config = dict(
    n_head=4,
    head_dim=64,
    seq_len=512,
    doc_mask=True,
)
Each number is 128 + 24 x the weight over its row's rms, rounded and kept within 0 to 255. Layers, rows and columns count from 0. Numbers have three digits each. The size before them is the row's rms in percent of the matrix's.

# up: layer 2 MLP up, 704x256, rms 0.125, rows 627-693, columns 64-127
# down: layer 2 MLP down (transposed), 704x256, rms 0.111, rows 627-693, columns 64-127
# gate: layer 2 MLP gate, 704x256, rms 0.126, rows 628-693, columns 64-127
up627 092:129112129122173139159148134065105143163122126142165119126121125132186094090116106138113125134127143122090123122132171174147128138129124151127104108137157115115130128130111133102141120176118145
down627 092:110144127121144168150110085138116128142166120100136150128102168118129129092143138129126132080115134124123176139151100114134097116098129143105115115091137154134136088124123084149124126103110159
gate628 104:121102105114130162156175142091137120130129160126135125114132137081129113114156143106106090086126127156165132116157148157119131143155136124132114140118146127113148113129176122160149071104104157
up628 105:130086095151156099111141120122151109115128104168130128104114196128117119129128150193161139164124160143140135103086113143125167119101121154122110141137112120160135115129110154123091116168110143
down628 104:101121130101125141132125137089150093161114131152124085101137099142124125096149173138117161144123116095145133122078079123107111114112136155161132087128114156067127122110122070114076137131110126
gate629 082:091114170072137175124131063152123104098090127133101105113140096140132117152113150110120123131127122088140121096109123116116135133166139143131161134109122142144109127134125150112072129070134120
up629 083:119125184134145159130136087118152122097086168182105124139122101142106132150116159114087133132135122094125126103131131133121160138136085144140113157105093132143148120117137175104062140130094139
down629 092:090152150144099149150131047096156146127133134147102191129133098129122159144178143156179128092131178154115148133129148130147110162084144131112115124131156159129143120114114119121131154129148134
gate630 104:130140098098121149125148154137085109129121119108149121113140107160140128108117126108084116092136153124083119101115096101134132150139110122163088121167121118157135125138147142140110075136175120
up630 105:131134096107130144095115135124138126132092122144138082121113092163125094190102162141108091107115112121132138151086112099101096141144118106127136141102142138168150135103141110093203110115154127
down630 101:140102122117126101096107126136152129151144078138160109136140112094151112105116129117156134133077139117132179123117121123105105109138134117100166148099148125134128088110093123099130093145151069
gate631 102:113147147149116186159144158138154113149130125167119098129136138142149103109101123099126186113128130159145119113115153113132175133069104102159128108143145162146136137143166121121120118112109132
up631 092:103104106152133133132098164123111123147136089163106120150146130085137108158120159176105160143118144095116157103120109117121120129113139135117155127148166141115108146145132158124120102133133116
down631 098:136116141155149133111131119158127101126127161133118159118080122100149129148133104169128117128125104076180140127128196134121115142160135124090122111105186146092142099151105090131114177136091099
gate632 093:133127150114084140124135160114124123163145140176131123159128100096102063155116088152160192136147117121123148139135168158130110160157129138126130119138128145179130169146123076072118166120099082
up632 095:092136132164183094138147117143109151103140083103115138105138153160145168113161172108114075150119138121119117093119120097133141103109124135144115122127120126084123105098136206175109091142135146
down632 095:136123137101140136110117103145167106084099131086114098097125171145134178108140170128108102142128146111099111142126110141164114136160153116115137123114120142133140114137135160148106105138124150
gate633 110:095103091150156114106134114120088114134102127105121151157099142105149084128127141120085176120084167137135128151153149176110138163090142138145108154126126160159134117116156094102133111131121072
up633 108:122123139111113148136122099147136176148102116121121120129169140136113143106124158124136099142065136181141119157108160138124123119086076147111084087120108158156114121110157079113130127115094090
down633 107:161129146102143121121130132118139148145090130082133114114101145145135096169154152116087148140139098143139119149110077149177119155112116186153137139095139130146123168141146101102125106121109069
gate634 094:137109143139130128084101111155115171092131105112116107157133113123132122156148133135126151073124109133167151095101135121127122178119161134154138143135148099152114087104117100139099088086121090
up634 103:173102156154087130122142121133109136121149136102119130112121155073151107104123161153112162152092140141122089162100089226138122094085105137075133111121091127136144133109099128137152137154161098
down634 108:103123110122134150128107137131128158129104118130141101149163147159103099198130131110121104116133138115148145112112119133076174178115117125142160085174138142107126072146108132091119130079070133
gate635 095:146151168143124170214126122127085171131135158148125152139128076113112081115085116128119145152160131114147137128173060157125117146141084122106166107142144131137121111100148126101153160169123140
up635 095:119085083134128109073120141129162116117141096129121102107144170106136171127165149128138130094101123115110154099082180129095157096108151152180084131137110120101129127177112130147106094079151141
down635 093:152086113139138101079154116122187102162144087084162094100159134132159167114144117123131154124146128162090143126140155112112145131135127144134112143157125133149103143132148113147121093125143110
gate636 105:139105122071144109122141120118156102135154144138099108100150123143114158132113127111121094132179154136123129080146116185075126111137145124134137148112120113106109134104155120146139105140110138
up636 107:145123138103110100140119141093142116162126171153137116096163123138094138104149102118125113141175149132148132117102133181056134133118154139144119151114129098140114134093151137124120128136128103
down636 106:148140118137124101152088121147118167130135104114185078102135094139128067154119134112121085122132132131109161174100134139103158121126162134136149119160158160106128201112146126119115145114151147
gate637 098:120115142124108108125121131094130086134185148139137102124154148074134109169134120104110125122155128147156154145126128111159114177145162134172095116103145124155167110111162135133130180154102128
up637 098:091116126134126114136127101159130142113109080107116158127120100182129170088119130160135143112107132128115121099142096153091144085141083127115159156134130139123139114146107159134130063097179121
down637 095:121145147095116112168109156141126161156105108138177132130126168193102139083129149128127121152146163142151098157153151146133114121120120079094132116119131153121082100114053131129127061104129113
gate638 094:128135167128105102144112130135101125167130108071155111141120110111125120110144115114160109119163106107092155133115130110144153153166106087161129125138136103101093145145141130152120142095093110
up638 098:162161143157106130141127091082101141157165133087168135189148114107119100160180152117122114161166145130108144168102135139158143137103092108155135127113154139105071128155098159151137116154068120
down638 098:130067147139121127066119084140108140113124147134109167122156153105113127133111116139110100141126122137156151150131125127131133136087128129126138134132112069160124130118098120112135105157153187
gate639 108:079128071154134127138083126116107124154130133135104157144114137118103115121110137086104112109099153135138109095124149129117105160143125126119135093075129139137172170153139160161131151123123122
up639 103:120087176139089149121103101135113092099136102126095143116123091141117110122136157132123145129137125127129161170132101164165141098086099139099114123144136159131114151133103143155116091130129134
down639 102:130158159151129124166150084136106139148109126140179133139156119133112142125143117095089111152106125088113121111119144102127112137121135074141123174118177112146080094114117138106118133138140112
gate640 092:162106091114128120119095088146144127118187127068137126110152119118119152088088106110140164111111131107111122099130146136116102126151112122113106142126121122144174103121091117108147154123101078
up640 094:131127132162108134152144139105122094132096137190139121141122125129108110184149148141087101136127104135137128146140100132134172106138134147163158128140143151117116125159146126167140105121143193
down640 093:127117099125145163125145134147146128122139127110149121122154111111168134137121112126111110143097107147093113144102114071146154132102136162138083103130138137122110127166120123108157157137121119
gate641 108:107117092145142139088113151138159094180141165082148106090106166151142098140112143133145118137118137128123103109113127142184124101138115108114139169063139142132080134163128147152172077154147138
up641 110:083116112130146129116089134115117121174161155118152130068108159160161118144088155135156123116112104121120122150142124173177105139145160111113128160066141158145123108120137149140155101159143123
down641 101:146153140122163136131138142126147164149105135114128141119130127110104119143141112106122138130116117088154154100164083156071152115149122142106181129129118109118123088129116110108136160065127128
gate642 098:117146137113064113166108107121107123130123093107102146161116112145110148130107064138112135140129136102155112135112137127095148142127173178100136110135106124105110132108124113134125085127145168
up642 098:131130120128133136127124117166078146113133140100108154144126070173124105132148087119162119137117135132107109149125163133151179136106135129160104133102143084040093121108096119143114127140104128
down642 104:165066103161150163094147173186104138129136157113140155123126125082126103117136143127134117144120140077118108108089104142134132129133111161126176086096112139111136162144133161131179128138133105
gate643 086:106109093093145105119176123142142115084119130086118172120159082105138110142099150179172153140122119097119128106105137106135121146143164136143167100137149132138171115153142071132136123108123104
up643 085:145128163148120135133097138141113165120152150115138083147110156138129120115154103110060126109104135166112109160119099145140127118106064129136066174155107121104087117146115198167125139137136150
down643 096:122146108147116159137133140114120141152115120179119111111135123129134159139181139120115133140129124141114164156186141142159120163148127101112139107185126134134116153161123115081105143127133116
gate644 102:097100110163136165117150153120132146119137141150112143131117140118099098142116153132114164146116104137153195153107095102118115141106141124135143122114092154172114140117161153101138181151124121
up644 103:138089114124146143104128140115140126101129121140156137087155132132098102153149133107129159121093128155146179137159101092127157166144162109154156103137120153167146136098123132112139141100123105
down644 108:130136129131155105087128110123107113132125151140123134167114101151138100113118084131111126171139113150132167182138121133114116173155193110136113107100130177118122138164145134108134192156112119
gate645 107:101167134080127162116113134157138146115136105151140136115082123138109132111129124069124129123083148168086103123105124084121115123158121166120153137132107098132122111127102162142118104116152109
up645 107:078154129095130133098131117126142127117156131123145124116093136134134130104140121091145136124083146176096125123094101108136109128175125139105147127122131111111133120140110139139114097117151107
down645 087:105086119147160101131143103111107167114143101191163114136113120116090125113121133100112123123120134083132169092135142132156129134126130101098139145138119127135124138124169081104116141175126112
gate646 108:141099150115120120125124108131095161093092149110085138117151142161123177107111150128185129101102075069120146097123140148124162142148109145127144106129153155179154176149135139136148119152114088
up646 109:139144126132084120144132135144108105138117148097099121146159142117118122116158112140145106145125143114178205134112112141116142166155107166108130134123129137128107137070135161141145134139092114
down646 104:123098146097125108117120144129130119127160115089142158138131153129135132108139127120097084108125083091145192123116158139110112186159130095128146113147131106095135134099120141122089121145095126
gate647 093:146163128134159097119106117109144119128140072118115163119141156121146100103148070180136112153105142134133121130087120131162116203139154142112148113087135147141142136138090177135124117154134130
up647 097:102158127125147134160096115106105136155111090122142110115128127134124103127139097123149130169132148115103109104102146142145115075158130144123101169122118144109148102138128145202130121137129152
down647 098:114096151122160142104146167154123122124160117146151118133110120099096123088116144116104125106128107151168139103116102115085109093124073145128144146159110143111145157106087140135131112162102148
gate648 109:124158084130067145107118120123179135089132154137128140169132161139085134125194111123136123134140114090131138101159136123127140133133140139139137132155127155140118136103089101150114131090128126
up648 104:111112091144113131124111113143206107107130095106139124160158180091148142124129089131118129113117064084153151128118140177123120123111143129141127124172121155100113158141127115118153109099126137
down648 104:140098116124106126075118114110133123115164096141127156126134156134122141129143103113140141141126114160186120089121124149093119095129117093127140109151122162122092154134165125163126120146124128
gate649 108:161116142086144140108163125111098072095117106098146125129129113104132135131126127167140158144165139134176107130120129115099143140118153122105140126145165138131097129119135114135175117104121103
up649 108:142140110134106126134137101156157129118098143102155116144186115142193118145090094131104131135132119111147099157100114139123140119102131117119125123140115097113133113125122114120124120144085178
down649 110:151158151169102147160093117127131126120111129129139142113130191174076142130095152129119109142080098100080121126124150125139126116130105128097121125130168119127130178123140169140106131122107152
gate650 097:146153104141143118104114136116161157169130165087078134159121114164123136132162137140130119070134114118129135196105150132136121138157133111116140119077148113123145114178137106102111139166107150
up650 097:087065179116125131131118092136098084114137093179155156127149167104145120119092116123089145193121156134140129107171070112144126076119128128153121164188143170136101169093131136164162127097166093
down650 099:132153100106102112110184118147131130092094200109176143142155123176128159149096140140178124093177163111157158156152155158108166141177108192149140096124134115116122126101111090114127136121106107
gate651 104:114124154129148140122113120101108124125146162144146116111160157108119137131118148138146101128129130186134107113125118139124110121071160139104113128114150139133121092131156128146153132144124169
up651 097:135143138147127148129143042126126127127108135122086124134157101108131128135137117127121135117123150113118189155131114147118100145087120114111149126113141139085092167163138143120146156119089098
down651 100:185111092144096103146148131148119126094097134132100160175109111136117122116124114129153126130135122110102150156178136120089142087134154110114151123115127126120096160143126132116126101125121105
gate652 097:129148104139139140115169156140142160147085158126152109163113149123125142087140135108076144131152138108094127109088149161174070127151115164146087115088109124119123169133128091139138163144135133
up652 097:072135100130121148144092116095078118084172107092109123126097115150144135199115121150182143122101114124142115138090144150090152119110161077120156141147104123104141086119149108111115101122121145
down652 094:105154117164100117128130115099133096114143082114127098105112135142102105159140115119103128108108055131114143154128152095111163112129150090075139137152161105112138142129117131120138122142104102
gate653 100:148151098094089117136127143109118099112148129102122137124155157156130103123175136118131092133124116125140166114154129144139148130106122161099161158093135085130132114147141113122119141190112137
up653 101:119131166142118130135135093101133110093116124105126171136135124157138083136105096094112157128108096145110124092122144120106141197163097121164154111128106149070059150128111155086132139124133126
down653 103:166162145167140118123083126134105136117157169103117143131114169107154119132142109151098115095149142132142144121145100122136086125125145146144153155154160152105132068150139096140116145106128101
gate654 092:115107125188130164094151070131151114126146146135144145171184069157117127147126154125140140086117095132183106129165136153105155192163146116184146101123141135091133122141157107131191109157122102
up654 095:112137111085106153148151192097104146117110142098107109089099134078132143110158128147090098161158183128119137118102102101146144108074117126102100118144136113159146120121088104128082154101165140
down654 099:137083151124123120148139120139096159108144114142066138119165109103083128124142102095143171141148138123116142160078114114117127126154130115127122117178098117118079157126116138114153131125083102
gate655 090:136096152120103086053142147134132098118090154140117136149143133122125170146134123130135067114076081135105137101113134128131116145148141114128116134060127127115168117106124146131122092167087179
up655 095:122106128143098087085131111150100116057125103157126160146158173103139158129154088112120110117099129135135073103114079110129133087132143141094114128118165127149123123133130143118160105147119227
down655 096:150141133145123096114139105125124103073113129158145166128173133115108155147160128100118152100101113146132103145092126110135104160151108124166085137073098110123132127148149127104135101112103166
gate656 095:110117122136106143169090110134159109107146126111126133115149119111089099123156112083112122104094111134105086125081166117114131159127116156138125129116114184120080131159136164141123151084158109
up656 097:154116120118105101072137118110100144127088108109078114115089147131140147120147145159137130136155168118134117112143083144149120130126146074124140125135127079138169135094146106119093114156135112
down656 104:146096129141133150150099130140124167122147141138122149118111123134170086106131177154122094134143131156133133111117127160096106145105149173124099109123117137104155115162113135132117128117140115
gate657 093:141180119128127161126155158130106171123080171146144089148151144144089107117152162137139164139169143123098152108150154144094137161170153177110121125118159141103140165113147116147146118139139185
up657 090:128079111138119103103106096130149071137134078147112148093125123120158134129115119134124127109108133150160114123115114139161134115082104078146160140174143120149124114190129135122121144116094107
down657 093:145101104105124088148138118149106132184145116143154166097126111149106143158140125115125098155138115123135108113156164111159142070104106106142121153139125151115142087147157126108147100128154110
gate658 091:145175148132106120160119146106142097098146075147162139141125122131126190135129134081161108166126125144102158137119149120173134101120161141139104086144105138161126123144140111158127081091131118
up658 091:119120152122110127087108133145120096196131138099150095069111135130131123126108162088122094116153142140182113132130128119117144112093097108132138129144159147142127134093161156102146120061127137
down658 098:161111134094130141133114121128097144164093148109093090151163128123114128138119141088135139089102094160139172163142129152142106178158125166178100139147110156122124104093137161123128127123101121
gate659 094:152127142137122131144095127110122112142120125136123153118175112105108101123127082103150159114120064083119129075121102101120119163114137091127151099138119117168169164130143166107133130137130114
up659 092:127129167096137139155097125114129113158127124175137154144178110086107093137146085095107128115117089092149142138120106133121151116109130094105173089103119124208173144078110137098099124162089134
down659 098:134119134166160132165142114120107098135097095131156118103165109110101086090138051085106118127140096134149127102113133114141130127129086109114130096128097154151162175150124138136119149117096137
gate660 100:122126184186167171134108113115125107157130150111125135136117083134139117136131120083079123160121157174156175122117123156103137142093158129157121118135130096138104125152112123134126126123111141
up660 102:147129111113105131131170137140101121108161101147099140160144150117105154175135147174148100120115109134130104086100151066098141102149087180099159125128123148148119108100136087049148140136087146
down660 109:111146154139144129112098171117103136139127116125166100127143104161153119104134120071105132140113129165138146125143141163127111128125168115088107094105149124152139136131163160096145132143121096
gate661 104:114103156108111107120142170139152140095103099092123157110144110128140133144143105117104136109156102117107144139103123110111116133141161097127183160181081137156124140087153112119103131117114149
up661 113:130127136161150126123119140119153132149144098143128125150125148107052152132113101150122157120096157154141136160154116160140178101108129126131125077142152147125112114134144089105136147142099116
down661 105:120134153174134121172150135143197120146141101140156089135118146073115137062149115173137150163113134105117127140126154144116171122139141086122085126117147117135139082151115153114100133116119098
gate662 097:111135084142107115136105128118122164159177151104108103128149150107090152102145125136149110103135147127105103157134106135138139113171137113075119160076152156148093108114137113137153149114119119
up662 096:141155137165148151126101130142112156162151111072091108145104126124063159139149119111159138114167135114097111176111127136140130074115113124093118129093111178099107149100117081117106129143106138
down662 101:112136104164124169163113098155114098168120222106101143092092130094106118120157100142097116085113091109118117136126130087151134107090144113119136179097164166102162124127118131142156149168126146
gate663 093:127154164136093114111126163155125127127138134164135094176112127140133122138107064113146077111201098151137120132146158103140105107088121162150140126117141107157076125133141127112131133133153128
up663 094:084104116141132142190118077122090118158144155133121139076137103099079152141125184128101140131095160100114123148138124135085124101141109103099119180159159104123137116140115129131119139155090131
down663 097:139123148113142133112083122141122142094075119095122111143088122175147142146118191111115170107170157132152106149133146080144133125114136129148142129159115138135090136124143145116123158126151119
gate664 095:177083189151105140123141119137114090125080158124157150122128132099171132095134131090134134104134047133107153084116155138101145158141136146116122145123174128125120138108131160115160116130126112
up664 091:164094156154099123128144123146107116132069158134158142109131128082138126069123112111147116122103086133117146116151171114106132121167147141095151136155179149119103118126138146102170126129111125
down664 092:150134124128147117160072142147130111089153162148105122184149145098100130136191085111137134119147128089121118125153128160166061101107125117102137133165101096123102149118137145121101131138120147
gate665 110:130121125105132113114117155117128172147130088097128138088126184097124122168140151182105169159167105100116123139147167146131143160125147155129131076104112127139113161142126170107131113151177116
up665 110:072136128180117113134143134129123154115145137116143115098127125127130110142158136130168100133137147137118111135105100125130165114161147150106123145172150095156107153123126133132124113110102116
down665 102:103083111138137156146112114120082153101128137127166116098151136147113149126110181184118113133156102112138148165150146113107137110086128075158130110175117139118114125154128140104090141122146125
gate666 110:129168132100129142162133131138169112138128128128146112125139145120084156141106150161108161109130132136088155114149097159094109162111148131118128105120094089119127145164117127121152142138173077
up666 112:123063108164136120104121105083119109112122130113147168150134076181143096145111155111116116153071098142099121129083169110152168142100086109101114114133149149141119101054121137139093131121078162
down666 100:162165154095134140132087129142133131111122163105124180171110149140098128120106074155119115101139137141129111119122168116137144132110124179154110128098106139131153152155133111142105072124075150
gate667 112:158107113121095136121152110094072132096126112122071144147164169097124120092168133120131095138127156149181146114114106144130139116123136120129111115126134137171143094111124141108124137164100131
up667 114:120126123130111115159126123149106146108168094115150184145161155119073128111170085112136117125121124109123108150134162142163121119123143121137112160128116130155139087141134138066177154155087102
down667 109:083161118065187148121071134133179199121122129095144146135111101170138144195129112133179164148113081118117151124163161104136130116132103128115161155137138101114128165114128159116115107110144163
gate668 109:129133099115151091089156127118144159155147169099111057103076085107152104160098103128113132114157139130120126135188107109148162080141116133148172134117105142118170099138130159120112185111137119
up668 110:130124128088135061102123154160115157146131177132152113082107142067146110113113091140115108113153098123126112143176134121133130126121151145106158165126126148127147124116134118129133139128115126
down668 102:123096138151071161108128121104129167161131119084088139121155105144115091130106179146108196146115161141171085142106103114117120115153153142092125101153113150143137119155123138155124122157124117
gate669 100:111085112124176089115114139158115136123129140153121132140131128151133129137125107112094162153145125116117147106156141154115112108125128121095103097151127093144132157135147161112099091134139178
up669 095:116127166130099186130129129154101075149155126135091107122147138075137144144112085143213121114123106107145113116116128120121152152137144110197128137133119113100140186178134108134138145105114080
down669 097:137079156126141125127133121142113114139152112168111144168133123108158130174153066140176158123154129112148122123139147154138148141122107123141136057094138131152146121229160130133177103119145130
gate670 090:142136085103147096096163118148128105131113096132128135149090149118137150102117171118116106151188115150107108154130099118118172105097116159134129159106116070111113090151140156143089165124144136
up670 090:113122142184119174153130141138155149125140169119133126108168114111106113159113119147119153088095125119106106102125162113117112103128136102111130104191169193130158106091105082105170125133116129
down670 096:113132164099139096142128122150101116091124148086148157134122131124137156083166148111158103132138132142135138095123114095119085116072082147141125133117140137083113141113151139166130116130125088
gate671 106:169141162164107158088174142071144140088131142129128120125159143163118122124122142113109107131086174119072110137107088145122087128115096123142118095138127134157101120125170150165134156123121119
up671 107:141128119123120114130113117114116154140100094130175156062138131120109145154128123146114115145122078153134081130102129131154139121097186152127129134120149125133112092098090143110131126143156135
down671 101:124112165142135082125151140149071131110052146093116123101097147133148099117106135117131088122150132067135120121134128109107145114108122137097127116115111155128120127129157147124122109107124084
gate672 098:125150101106132087079114111141122152109101127123127078080149150126160163073108145138118101110082138122126095120096099131085157192123108160181158145117094164125136138142110126146124156097160144
up672 097:149115099103134123100091129122114100144123138115129185156111115136119147218152130109142135122147153127125104142127118166145137125105128111116113134098169135145120140149129110089134119150151077
down672 104:138103156168076154146142138110130099110108132121148091147124114115150153103154150145116104140136130130100121117114140116117125090121102125111129128156087122118141127133149125132127150123111151
gate673 098:064083131121099160118129174170132094186148132123133120125120139092109166146075116145118135134137135155148118132108115115137125130123143098092129165127107129115125126144147112137108099144143160
up673 096:155114130116156094140175099047139159075128141135140110128127135155164117086133140129150129090139108138112099107146152123136166157120116148154119097160123140086139139114097171131124168080098097
down673 103:129118125096158130181096091093145146149159155174115073119136152169157149109136159165063104134152112124120099096140123135149153165103133118130102120121087114106161135118105129149115135115134141
gate674 096:138120121128169156109147068104133120149127152147106172141085168127122115190112111103155117148164143137104154138127133144116158144144120113166129087132131142076182127124133181105066143100087169
up674 096:137114069162093091133143170136122153074092113103118125129135088099131147114117158145144111123130135160153152101102131061170153144140114167093128115138165141157098148161103091150178135182126078
down674 104:126110131134121128146142172133136156108154131106126110095131133120139113133169138130084161090147136124150060161104150148080110069134146137149165094089154099127107157101138108127125174164083117
gate675 098:155128173149113150144156102119142075131146117121129172138113113110134110138173131119162154134116124114115115167133096155121152169152078105140138171151148097146151174172107138151113140118112098
up675 096:130115133140117134144121087071147138162134141152134075131112178117180127128143137116118138106112119100116136163144125180124099115096123129079142172125106126129126150095137132087145177125169141
down675 109:143137094123161154149104114152085111131165095091155164123162165113106108088115135163157127095104157127095118156152089109165162137193119117136139136106146087166144147144130126153128093151128142
gate676 100:081107139118133134170078155102099149126118119093149161135117148150087113101132137121138120126128126079098114071156129158102141094090098148119194105105132138136135084152110146174161132157161120
up676 096:116168114104123132085130115161084133104144136130147136097155129127096145113133127155097076125113104110130082119110134128140100089136111136094147132144101161125190133121170196134156087127146152
down676 100:116096175120108108137153133100139177155140166136105159138148100139127118134093132140122137117162131110122099137107156103139111142115100134155151125154125117152174093115167093098155084132131121
gate677 104:126143139111068129108130140142129124146144148174170087170146159162107134138098105128151156118157106142115110137127199146138136173174146108104151163117160120124154151137080109123142120122129118
up677 102:103142183111112147082147118100096182156125152123154087147145105117144144108158093074113130129107168149146122140164144093132171190127109120118111085140127143109126155133130165180113152118117131
down677 101:113123118104141115118078096112105143134145131133128096109156107100162138106128169141102122080102159157106166134136152127145169113135151122118080121123110135077091131158152162111126140102141097
gate678 094:135153131126154113135116142075142182144134123107140146166155140151119100107168144130146134156108081121124183083145105118168138104094144112102122124133171143123143139150147093143161121108116082
up678 091:122141135133111165099078163146167134104130112129098177094143102136139126138164140074139121100136100109110136135117160125093111145141165126120071114136086120076067151166086148116152133156130119
down678 100:137152110124126163111094142119102122078134121156124121122149122118092118135099111165134126132138150150107151139094138138141107118120125115093150121181108124114115139156120128152096187209130150
gate679 112:150080153151124137110161120128156091150074138086133114138139101198116120129079124113118114144158144103087120102136149153165100130132062091140144138136139143105133162116125132116114118125172096
up679 112:147137136097161134132111116147126120095106157129114093167078113130140143144065133125121125147139155125097131086107145153145136117133112118172118122113097130099094138115107172105090125096179090
down679 102:143149097127146120112175103137104141105085136133164098162102084129186118168193121125129125087109118098079136109152118169135103151153148117145131105095101118127128152134154097093137124151109137
gate680 112:141146124146118120212160123136138113093133187118154111162164105147170126125114101139076125146114119122085153144143150106109127130093132096109105111151130093129139130132112109139132105156091122
up680 121:136135153096137128057097133100139158167125105136098096092061161112123155152140147120134154137173122130165113137134138184134115093170131140130162129110125165129104117088131153137141129091150128
down680 107:142077137154114134107137105138140123147113153137076090102120124096136153145145126120115127122146068114075145175070121125118124123116159117095079130139101141075121127121116131102135124163088161
gate681 089:113119147141140139101101101098149100125098121110159123134127183129140161154111132133102155061099118127138078071129078123111110126112121138089106131147107111122124072122106115105140097207084092
up681 088:125142135084119131094115124156098106198154161144143139172132085172137121107160173144136126172093147152119125125140167073144094093116147165126154160115135114106120142123126106130113140117115123
down681 094:047135112062131088145149162131136116108109129111154103124136133142115121149094125132162153166149103137115134144144127087130129118138095103125144126122176127167153134081164143152119158137144135
gate682 093:145136101107114126122124161091157154123093162127101110091127146070149114063124119148132132126162103137147183087133133170146125205111149144107133100152097135132141119105143088133150085168097104
up682 091:102186125137129110139100121122123126113114171153139104104056168140147084097130160119115091171117146109148146143127131146113135137087147112101143115104104141150100104148124134132125129141144128
down682 093:152149146146109075129139122098119141111142124121142143066132126169138132163113119139126145120110143107149117196160150126134107117121078098090134089099102139132147103130134140068124169165158118
gate683 095:155095102095101103083141124184122115139095118124134115111145124141155087130117115137138120145154109112126086138130126171135149167110141136093147138135111121118177134106158157144116113104079150
up683 097:135123138110106054129177134111135145104100122145087126137108188098146128137131137100136142109146135152121148135129132122166135140111142140133091144136121103094138109108122136083116103104177131
down683 105:141124102145115112112123116152100133144113107125116139147110171121069097113117104148121137079150144130118127129082138133094117110133101147129171137130131100166137137093143128127109063128127097
gate684 099:140150133139114146140112130128090138147100140121115164125127152099131145074148124130115106126119109146151182158123113128117113067139110166146109148130152156131148132077129098128129130109123092
up684 103:136138149110111079151141157042125141116134120126118143150155180102146139099122093104127094105093134115160124136131112141117107099135125148140102126087151112116166155095083092147118136136104116
down684 099:133114110168146136164165135169110141090103116093100086146135181088133168127126158127115138121091122134113177161098117139128123114084145132135107111106122094134119130085094087135142119143128147
gate685 106:138083129140153112141143130153139139136112085113151128131199156071099140176097158154107135129155130105095123146129092090112133116142135112073114112120103092118127076124134120100144136173102170
up685 100:137148142132128121111140105122160134105131140146137154143123138179148112051160120132112124122095162144121117129142131125138102123125115131195149191106185118137114153139139191136129111062122130
down685 101:097209139171143127132136124118139158163111142171115198109118142140160081104110095160154121104107160114138143113155170161134119113119129151180144161100128136129114178133122132123124143108141127
gate686 101:085139103145143103109167154118117116117138087092131099131179134106151104135093160145129139120093134115131125094146113148164123120095114085111169129089110128127132099077144154147116118099147126
up686 103:147176115126171123139138135140117119088083121117117110154172142167145146153120150120112135127184125124137114122064118162146118150132117165154118116149128112167139135148112104129109108086152182
down686 098:115192115134148119127141140153138133139110143136150106161149153140145161121133121120151100079101093139089114092116130099125146134133121128196136122176100113184119132145107156101114123123120111
gate687 081:140110134179133138133106150159166110156162117132127154114124177146132140169124121145104098161100134122111152170092074105097119186110150082114158095058113120100108149138133123080114123136124131
up687 079:109164148098111116140146122086098121126088145166121111152153099169081122086158123111177135112150125128170100111121182142153130109166109118124085177148160162162134117127116137134130121132123131
down687 086:107121152113125137134121111086132109111132115097157095114145155114127121104113118141139125086154078083160140132154145111121136133145118165095154139194152145107116153148131168159148177114114103
gate688 092:146146072171114109123108127121165127204174148118115108104143116102091117161148102130150145143140148130114100127129148160141136146152114116091155128162108130102151134108135171155133168079140123
up688 089:171175044121101101111108155114156109127150139110109115112153136106137131163133087107130177136134149119109129152079149193125122129149111139128140118169110130109162139114165118141106140130156138
down688 094:128168127108122138153126143118205101128154114132088121157142117094105131148171131123114140102112140118156118144110113139144126126151132090114151162103114129131124166142140171108138164129148179
gate689 096:113155160102134146134085112144111129116077137136121147122145176149079147156146131112124157127119115122110126122137158121119161109142118142125126116115138136079146187103143140135145120108112123
up689 091:107146147152127104105119141140141097092118135127131119131149130121160172144135149130190104131127121153129148149113176109097120118167110115147139153143144090083103147154148142141127120133109128
down689 097:128125137106160149119111111157120106101126092168152131131144112093158127124130154130113159107131070159145165122108177077126134094085143109145121173109136101141093128115102159151116148140120118
gate690 097:146135124111115098099127098159169134142145176144134116150158167123138158129069161128131123115105075147081094137145127109103111180112101106125147133101158162163130205156157154151122087140103111
up690 093:141142093113076122135110121137137149126157158119158073147134136110128151108098137115147140133092131159143052131152121104097159149140101140160169146120164162112113175155126168169117089108106142
down690 096:133121133098141147127163069100119133127131138138132097127139123122121153140115156150143085121078099122136104113171138131162127141131099087091189142129148164143125161075153152127123100135092141
gate691 101:116140117156121103143104118144135137124143121120142120156119136093133121093120157126114128144144106134119131130139137134109111161155137120187087112152156104128111121122130123180111163123112122
up691 096:117155137139094126120171164117152133184123129141119139109111117116115129133142108145131113109118166143165116080184093105109118095082131150098141127146114152074149156163156120107144144171150171
down691 103:133129127070155144135155096131127145136136136141135107090144115153107087122137109168130128144121122149122153101111157114185111139113114120132103111147077117143104131140101162108132087113112104
gate692 099:123126162123120090113148150141110146180160127132107127158120135155136139129112121129131109129141120061120111117137159121151130137150123108088101128137092144156127138101141123163128134162121128
up692 104:095120142126107128159121144116124082137134120139198133152133141106087127127143180152123135092160122129103140107155082118125084090100131104113103118129134123122139142208106103126123127132114161
down692 102:109178143099127090174118134150117076133134117074124103164142146146092112101114117119130124127150136150122141136116136116156142114168145101143120150117111084113143116152115173121082167088117130
gate693 099:153132141133127141161064179174103147165134137128141143083112149179152104120140066097110115143114162119110132116143103069112128120155134170100165134129129170103142114120162141116146101126160133
up693 100:100121128105148110088188045095114082079145123115127148174140113093109138121113192131101117069129109150158128133166139154128133151107108125132100145124149111151121146142083124111101170137120110
down693 095:151144123114116129091165083093149124109129134111142140099151140129074148177109110171124126141136130113161132125122098119157127125122160124157123097177134067099153103106099122128139128087167101